Weights of a small GPT-style language model, trained from scratch on English Wikipedia.
Size: 9 layers, MLP 320 SwiGLU.
Architecture: RMSNorm before each block, untied embeddings.
Training: a variant of Muon for these matrices, 13233 steps.
Each number is 128 + 32 x the weight over its row's rms, rounded and kept within 0 to 255. Layers, rows and columns count from 0. Numbers have three digits each. The size before them is the row's rms in percent of the matrix's.

# layer 3 attention value, 320x160, rms 0.06, rows 169-249, columns 80-159
099:120132154197100082080126136185107107139118114150173171106165113176103198149119171158085058137201134139129120132104129099072090127157145161105104135094090110160135186128090124147142155160159175173085182132138098157122116158121117141152127179
103:168172179060093127098115126161097164086116132163143140117117096164211133112065178113118136168162199149077147155199182128147090161178160159181103115131139103077118141107074197165123115171083108116155112151118094120121119152092148132174136100
108:145113146162110132120063160122097126113140102180141143154144094122070105095134083179147176159143115110122151133165172178122164160102113205173066086107182100153119112111184094149095124114092164152107115128128085165148124144118116133094125100
083:099097141158108112165120128191170116159115163126109110146149177094148074081192146141124142086111085139210136205122084169124129096115156171153134175124105096136061114098133098079110167131103147198125095119110146173092146126159166083095088214
112:096130115150132093128132159149077139155083181104088162143119088113118047115091064106121142091106118117148107140099104083105143176162112147177090123124098114124176135152127157107138101174134142168189104092114187152133143142099190137149117147
091:126131135129110090123104110148102122130078137136124144153100130114174136059132086157133169105005136107174087140172114128159127099099124145105110134108086130134117111127187137074151077129162097120090083117113095132082151154043098125113099122
107:143162125123125124131075145183177152116107113161154154120142136068090159145148145196153144109075119035137058108144167107223156113116121150086177193102127112165118094089169116151083117119180102154107070090180126110186126144149117152110187113
105:152147172078156140164135174149104118194156146144127101143079083136128200120108136140091081137108158093130127146115157138190108175053161113113136104165108125128124148083145085150121122105137111169105122120141136168146090105161118113128139185
101:173176095095104170104137121065144053135134121146109149076142089083153090157056116155095078152152100147136120102089123135095126101097110143141103097097125144108099086073085089097127114089146152083139156093144142146154159085153185119123112157
100:108121074160109134115121175107090154112139122108049122095116093158180161132115152099092130148200147178082129132121095133169107123116092152131111089141121162161146177133104061139112127109113107098133180169108105196129085103136111151125114090
107:091089147183110154114177144015159115104144084103118151191098147136127136159101146150101159130197145202117167122116130134066176100201137142162087154140151152092164155163142155129104111149101148120106119135118137156088145127112203179104136107
094:180160180071099127043088107105156118083143162139170119139157112106189111157134167128105090149106071132092142068158139113145143134153204159153107149190102147128195127125063155115172147099125101112078089127139145163168127112108184202106140113
096:152162179118168129106175128158129123122116130137111141128107176161130120128118085169135160081121165197177123130094142077159139144142146104117168128144102113130078090168127122112124160149147134197151148133112189090124131104164114121192090178
088:131146109117125204102179134121134072158138115102142113130140143150103159104049117085113105095190149165133112073093100114143123136100194192102114127101098146138150145165117126041149119132180136105079181104140165093095120089185147109174132126
095:152134121140068144106032093170121200125122098163180146107077173135137118177192144158079113142074126048113131077178106124133159122099095112114169138163091064106085161125086121118111169116077143130134085171108113082134121204109156144108157098
093:176134159148117174069078108079123160084171166116189127109122110132127175157065150105117115110170168150132153173170109157141117132122158153157113171175150174128135166157125160092179067151085111052129133139138104144156093107185116148114177094
106:132186107161138139131165136144104155158130158195163146112136173163139164140104136155125184106080125081079113180143144077116143065129123073104124181089101112154115168081146142158123143165165154106077132104144152138195101214137187093112085149
088:125120082167088113155083154139098081102155107091132080113121118136103204135104121087137134148138147181170097157118141150159077135137119133120141128112118174114093097145100108072073126140151139145129157146101070126123121146180110117146131139
081:108165138097180112176068131177122153149079123143158138130084106056136122102081156128058082058173142100106068167101094073163112150069111139078135202090116135128118150138143145148157106155112196101184099152221140146164128111119181112089138169
112:166174142144119131127136128116118132163081098156124148083085164161148155215145090183082063164193116107133104122079178097141131146102105123017139101158112143101123142061107119162115073100126117148115117111190112134122143155109140121126138136
101:176167123116091124141133111104088045090135111112139107125104143111181132172146097141115097125114060147115140117120117114135132125069157157112126098148078128077144128122064133084104200111160183170094132148179139149168089111179167182149103122
104:077134135121197105146098130161123160123177128145131095097160108144119076062184145085109106164147075150111154140151094127183142169104074103150117089187169133130145108114113103211092141087085157120158152135086116134170142096160151149093071056
098:113120089092187062085169188113047131172130168136047120114161114158119137122127060094172123162119082132073107138127166143074098179132106099149048087075187156182126150113187106145128148103106101114147145117108135135134148115101132118125077140
097:141085130152130161175116172121138119107135155086105089155138104139147101167080108146146098147171045125148132083106117152095129152146143109156157122158187122194112155143129101098104091109112185190152107163060145135086095079131131111171111180
081:136173133165171162076125139115105166127119147070170102117147164127094101165093166113142109125142164130168127134107151092105129145111108095167111113136048128139122112183122159159137114137124169172124131134174164093124107159104166076164241168
094:131097174130042155115096136149153101095130146074112100146148132130144099086117147144161149155117145080130098107083119141063081193173171098080155115142120147123130140142113133107142103185126143185146102111094149129136093081147177152093133084
083:111095148174103095168123122177135130045114164144099138120157073149127133133146123181159093147108086188166082127182112125158141115137143107130128155093124124115058106034132154145116123117206170183108087093156121122102182133109111128074141102
093:050176112121127169080090138096129127098133107133105133123100137110148116054150106138059178113140103142190161128096169098116124102174123151179091125118142100082140091122115138171100200123127084093128093092188139164128126088085117126133156103
073:107173124175175163066077163076085143083125107052065138142098147164132056121113111116115145134081159139138153119126136109144142140124041166114124150163189146167161105112131135126096168096095117055148133119144065078119098147105103147168203136
085:060161160171161160145107092092145132132139173144137070113091135149125087138130155127076128115152123151182164130150131163130083128146103167086163147103183098103149107086085149162093153102172122125145093094149163064110078165145094113071127211
095:129119058131145150101148158190081107120131082107063136120149106161124158102119087148126068132134117153062135112117128143157127153118156090135060134165147161196101125137125113131154119111068129160117158144086146167170183086132113130163148091
085:117149062145079190151160094174088161196164117091081154091094154193114138184089141147128183159135142117125119064139118145069079117156167113146184105085182122198105118146097124163130094152155133139146151120119101110114064165106155137125092098
087:097109105151057127117139142102123132095135108112123156082186114186163145198120141118145142205154152137142179156106126124109096183118088152133102104177101150071181120063128163125153134137114111138112163133134173146114091176059145132108203085
099:161121134121078124108122145153142063122120113121169136075133109153234125117164085108085103165129059203164105125118095159085143128153125146107078134123116127095123122080097182114174125120145145160125113118176221129090172117159117067076126128
076:160156135087146093109111188146116143101069073120120138187124152111114143102087069132090110067217083125134110178145130145163173134166109134056092183152135107137132106145096102111086189200169161122095060100089060124135138105186078150169123149
091:100113130150117179106116090157134149161144176107127183138124108080048082169101148142151164115151117155152108078074151048096079137174117111183151086142133150150111168133096105146100084163125166164094155088177169110155091140147152162120114030
090:096135108084106085171141183163149099163104146125104132162130141189129098136135132075132146119072081151144171096176127171094081125072142182134176093094090115143157128119143103091135117088089184127158145175113156080080128097055120133121169108
092:167114166147177077158108108091160178150138112170128119124151169170125142036130155146139125105058151090126145137164094105109099065096077154080125154097087079121120111149117116101108139140113087103098173156123121104161093172146093081113108194
084:084176123135255137132121079122145146138131142142150158129128056070150129126161113110091088102189067128148085099149136108178141068124116092110115133135143083151158144150088164157115172138129157150137070110141095078167137121105119117138110103
078:118105118142153169131111157091211222109140168172132128209102097155140169162190197112146114083149088132135161163152106173119158090167111101101169138206190148126139134128141114167119158113165109088083107113125134174127071135130110139141099135
079:102146082108144149076147136128135139111103104094133089098154196110121093099133175057109108092182085137148180133128130183179089100130103166074135137112121137101104148157149117077122131186135130152111112118113185117156127158130135090106140206
087:168179194112152120146064154124150133117112085127129114119115111154174055142106088142070067141212162130185126172111123149123168173176106094072107150213158122101120060124134121166147145119151104184139106120122131168124119089122149146142091189
091:159166082086186105147094177133133165214159155134111170160151110128063151167135121129131184082170105095153126142099155086108186108203104095130131158088098139138147092193158083147099077088145169149093174125198087115171101162121157129166086125
096:090122132109075131136090112128126149128121131178174150166103124173100150139119103154069166109136123227103138181141159130114128184134122173087079144110139171088125063107141194167168137098150124062142141078180142084129131091112066135114147176
086:181083135150107159142114089121116070070073089122185116110147122124124106138065049130134136173196135123094120110071143106148118156151110137157078071163161146168115149114170153132119085145120091163136123180125076144118218091133179178153116114
087:107134143149149130072083146094135174098122089078083160173146125139127129101058162144120109110155186170133101172111126129187151113124054167066146198138114133135161130101060154091085146150115130162080157048131105053151051146155114160177222095
079:148073119130151062130089167129068107060047111163096085125122096116076095119111055154095120119142166153110142126109136100122115154052131105108066114170077146078135122122131174122158163139133099131129140180143096152142132109087062117145206157
078:096092096149160205109106092069159110134090114163186146161108140070146175137151137161118123091107092163119138101100168091171146085131119131191137115115172153097195173130093134146111140118106101110138170150188121192150106104125141097127127110
091:068112144152155156135104122093093094095183123128124162124106075095166106081147124107064067125157184178155165163090108106186171177100117084153130121147129137108083097150100178149116128155142088192136100126104156157120063109146117089176177127
106:163098066133132149127110103162113160154156122113126146113090115160119103102165127114116167120132002111078155083115157108115100147093131144174141079062159122181063140178172082133128113124107107133149155179156111100140164098109106167091127097
094:101119114143059196092164126121133114108109130136152106152136176156136157150100195115130199182147163114176140132120134135123104157169117096142129123095074109115157143136114152128118157201146083124119113139103147104116082175101153077132152130
093:082170175173057112201151107163112112127110110135137123141132129148076175162087124210120195117196134167126128110132120135101103158134182092166136139110115151077125099181160134163185158132151154157123148128154131114090147162080109115157111139
098:137087029128149161120156108115114126077133146120167090179196148157154153175175184126130139071088122107061199161131121095074111159185061137087158134133162159152095177131093169156149119179138087103145136122088083123124101176155125103161097129
080:142189101138089125111162100153110166094128157116113169157164115156029124079125125156173209131160070122152145127111080117122105150186153130109080142092107127145091095094156088094111156107124180094140130098143065088094173117158115227092101101
090:109139110108174146132078153077164175139155100108157191121131143115207124135077174065159122128112118104111121161131136110180138105153101126119178121140170165119252152158135121113078128122101140120095139156162128127191106133142189122121146153
040:113124115163134106085152129144065194190135186099102169089189136134127121154185131130145108182150116091134144091124120142104180108083202076109150120164131108219182159131148102148145206090109076152129143130172130145127163140136111117116117131
033:126168157121168089104195126134169109089121092125126095197189120105136128117152089200141108103099163134083163176120121163148103101236170148106153156161182117128080130137121173081100088241172129139175124099100119121099191165117120129162189096
052:113087110179075118122124117145128197188076160185141153087078156163071085130132141126120144182134104112165111111161130145133144113061113083092088123094130148151159131135129092131123124076136129120149112120167132103094102144115136052099148145
037:200142141191132136085060134192109112122146117197113116030145161113163083138114243090132148122094135115149120137163134141092145129110126037183124120145092121119099116120147151176120137162123121131123111160146115085099160172193123082121112108
037:117196094196170141148118110184072133131118111168113106095147133208170104130090138140109138169118099159152137100163118175101151106131135091173157115086122083138085103137104107090127157080073072123143171141146118110133150148153083120153107123
051:158129101142135093058131097102140090123165081098155135072146150091150118114154132106073116098141142135126164153125082100104177139083108140078067130167159151190182145123122145119161139148126097084142134129130148129117145125136138111185123179
047:162122203179132111110094157153084130123127155103112090113131127151136163177111075140110088128074100170132106165139108145088096168184150149139096188195166117109108076107114106146174093173143113078116128134079103140172165136128086124169162136
047:107098131129055141134109139089137122137102109184071146143092185154056144066152174119101129186136082149170099128149187139189095088077120131096092125073119093085115128062112127097124188075128150145146125134195143154118126124139124121124117133
046:092125135160154124118112112163120169155110147092141134132077133153137077134137140103086150108135084176200126128196115148098156125117102161119135150082184160118208157147079085145112138089101144146146140135100108080107112106105163117116116162
035:097069107040113115167163116150139093114099179111155105144098143116060168114096121123111124060181092124144123120157111207139177120154114134125114114092153166138136138183130149135146147116170135220161168158117141137134102088137194091128069048
041:140128153099184074138146127067106165100133138154135100092143107113166123129150167129121070097101160145149094194125071089125142103131149099124192126145140171108120138106208126124200137158135160110144132092157171137119158078142170154117162088
039:137140094141142138118137143120142166163100107097122120118085107125136065181162122070073085101159110129160104137195098108118129152142082151090099181053157104168166156105098093076112112097083088063122141101105095134116172067094121142154129120
048:113161087110122120102120132141094106135189130182128091159117088161153153169120134155125133108036129101126153120124151136051131110140104105180159152159147150134032105126176095135147086117105111107089131092147144133114114149095094123122174075
033:136110094126155140106063111132063057138115106127130085106103025148149170144097088132130122150158126123154137122102150137108146181129106133171112131078117085106118145089069120120178116110176196091133116143143096121073141134151114136147134104
039:163147122148083142094143174158134204155105128141147157129123151124107148167144110111119098131131062121195134103173118164085182147094125123097072182129129106193182148104126102086110113151103125106150171139125166120087138110104157086193104086
042:114158067068158144137110131068103137126135127099110122114100129113138136102125138092140112156157111126178175144091101094114105146081135150146181137113148140107124141138111150122114143074073066048100101070121094139127107085110157174087181170
038:124147176193156122191142111095158143092164090107096113121141121158128089184116098157165154117125158125066128126135136095133090103143129127168119122078110118119144137124151109101088105162127145108229153122147116129179176144149121157101108149
041:111177078137090130153095173166096088078135137140131115138140125164206123176059137148115174159133160145171117061087158071133115148144112135169150140189118119088090080155094138139100084161073136160073147115075152097124075152145105183090130105
042:199118102106115144078091152094087094107089128088165100149116139124160099137121134118091128103167172137214044154117122075128125173150104121115089169130107116108190139111122152144151089106128107115127162135181109103109141177085165108147101171
048:118128213125174155131117148187107090095097129132108128127134083207186113124093146118138138167042139150160095127164138122118136137130141111149144100110128035143096134158117088177143161101133124166123083049091118115169103109128085136114126078
044:111129170163126148108145108143060116168133142071182165119156117148176077151107137210126165161125170081118149094105129107143137091132137104138168122122106127178078130167123069167118153082117068165116094115018123142127149124162066143080112192
032:094151124138188135100118102161059108136089146123115082076137161149099166118150090207149115182135122126139122099077130144135136164174089156118127133175155189176110101128116121066169135154158147172145181070196108164091170165105131126114136068
047:146155077062111112131132128144098174196143190140112104136080112094101153079118135093143103156106113104147113140107147141081102133121115141162125151073117118084103112043117167102157101137134155081123125093153135140059145135062191128104174093
044:124163170154173117104147140207170122137091136159159096103186108166108176076099049156115142107053192118086113161127112135148088111138102104103096135149105118109160086126137197137176152129149115146101168101165135110102119193111161142165162178
036:130131099115147115139115123162140148124104082088096176104222165119119094108134165108178084122159132103064129111156083117142170152114147129146127102092122100206160152183123127147126152111075036085151126084102117112210144068121142156151157145
039:103164154098151071114105145101118092089134100101121114079188172071129152117153121137121087116114196091155088169090108095110109135113135152114133140170104138143120123134160204140163109193163079116126113102160144142129140151131128181117148116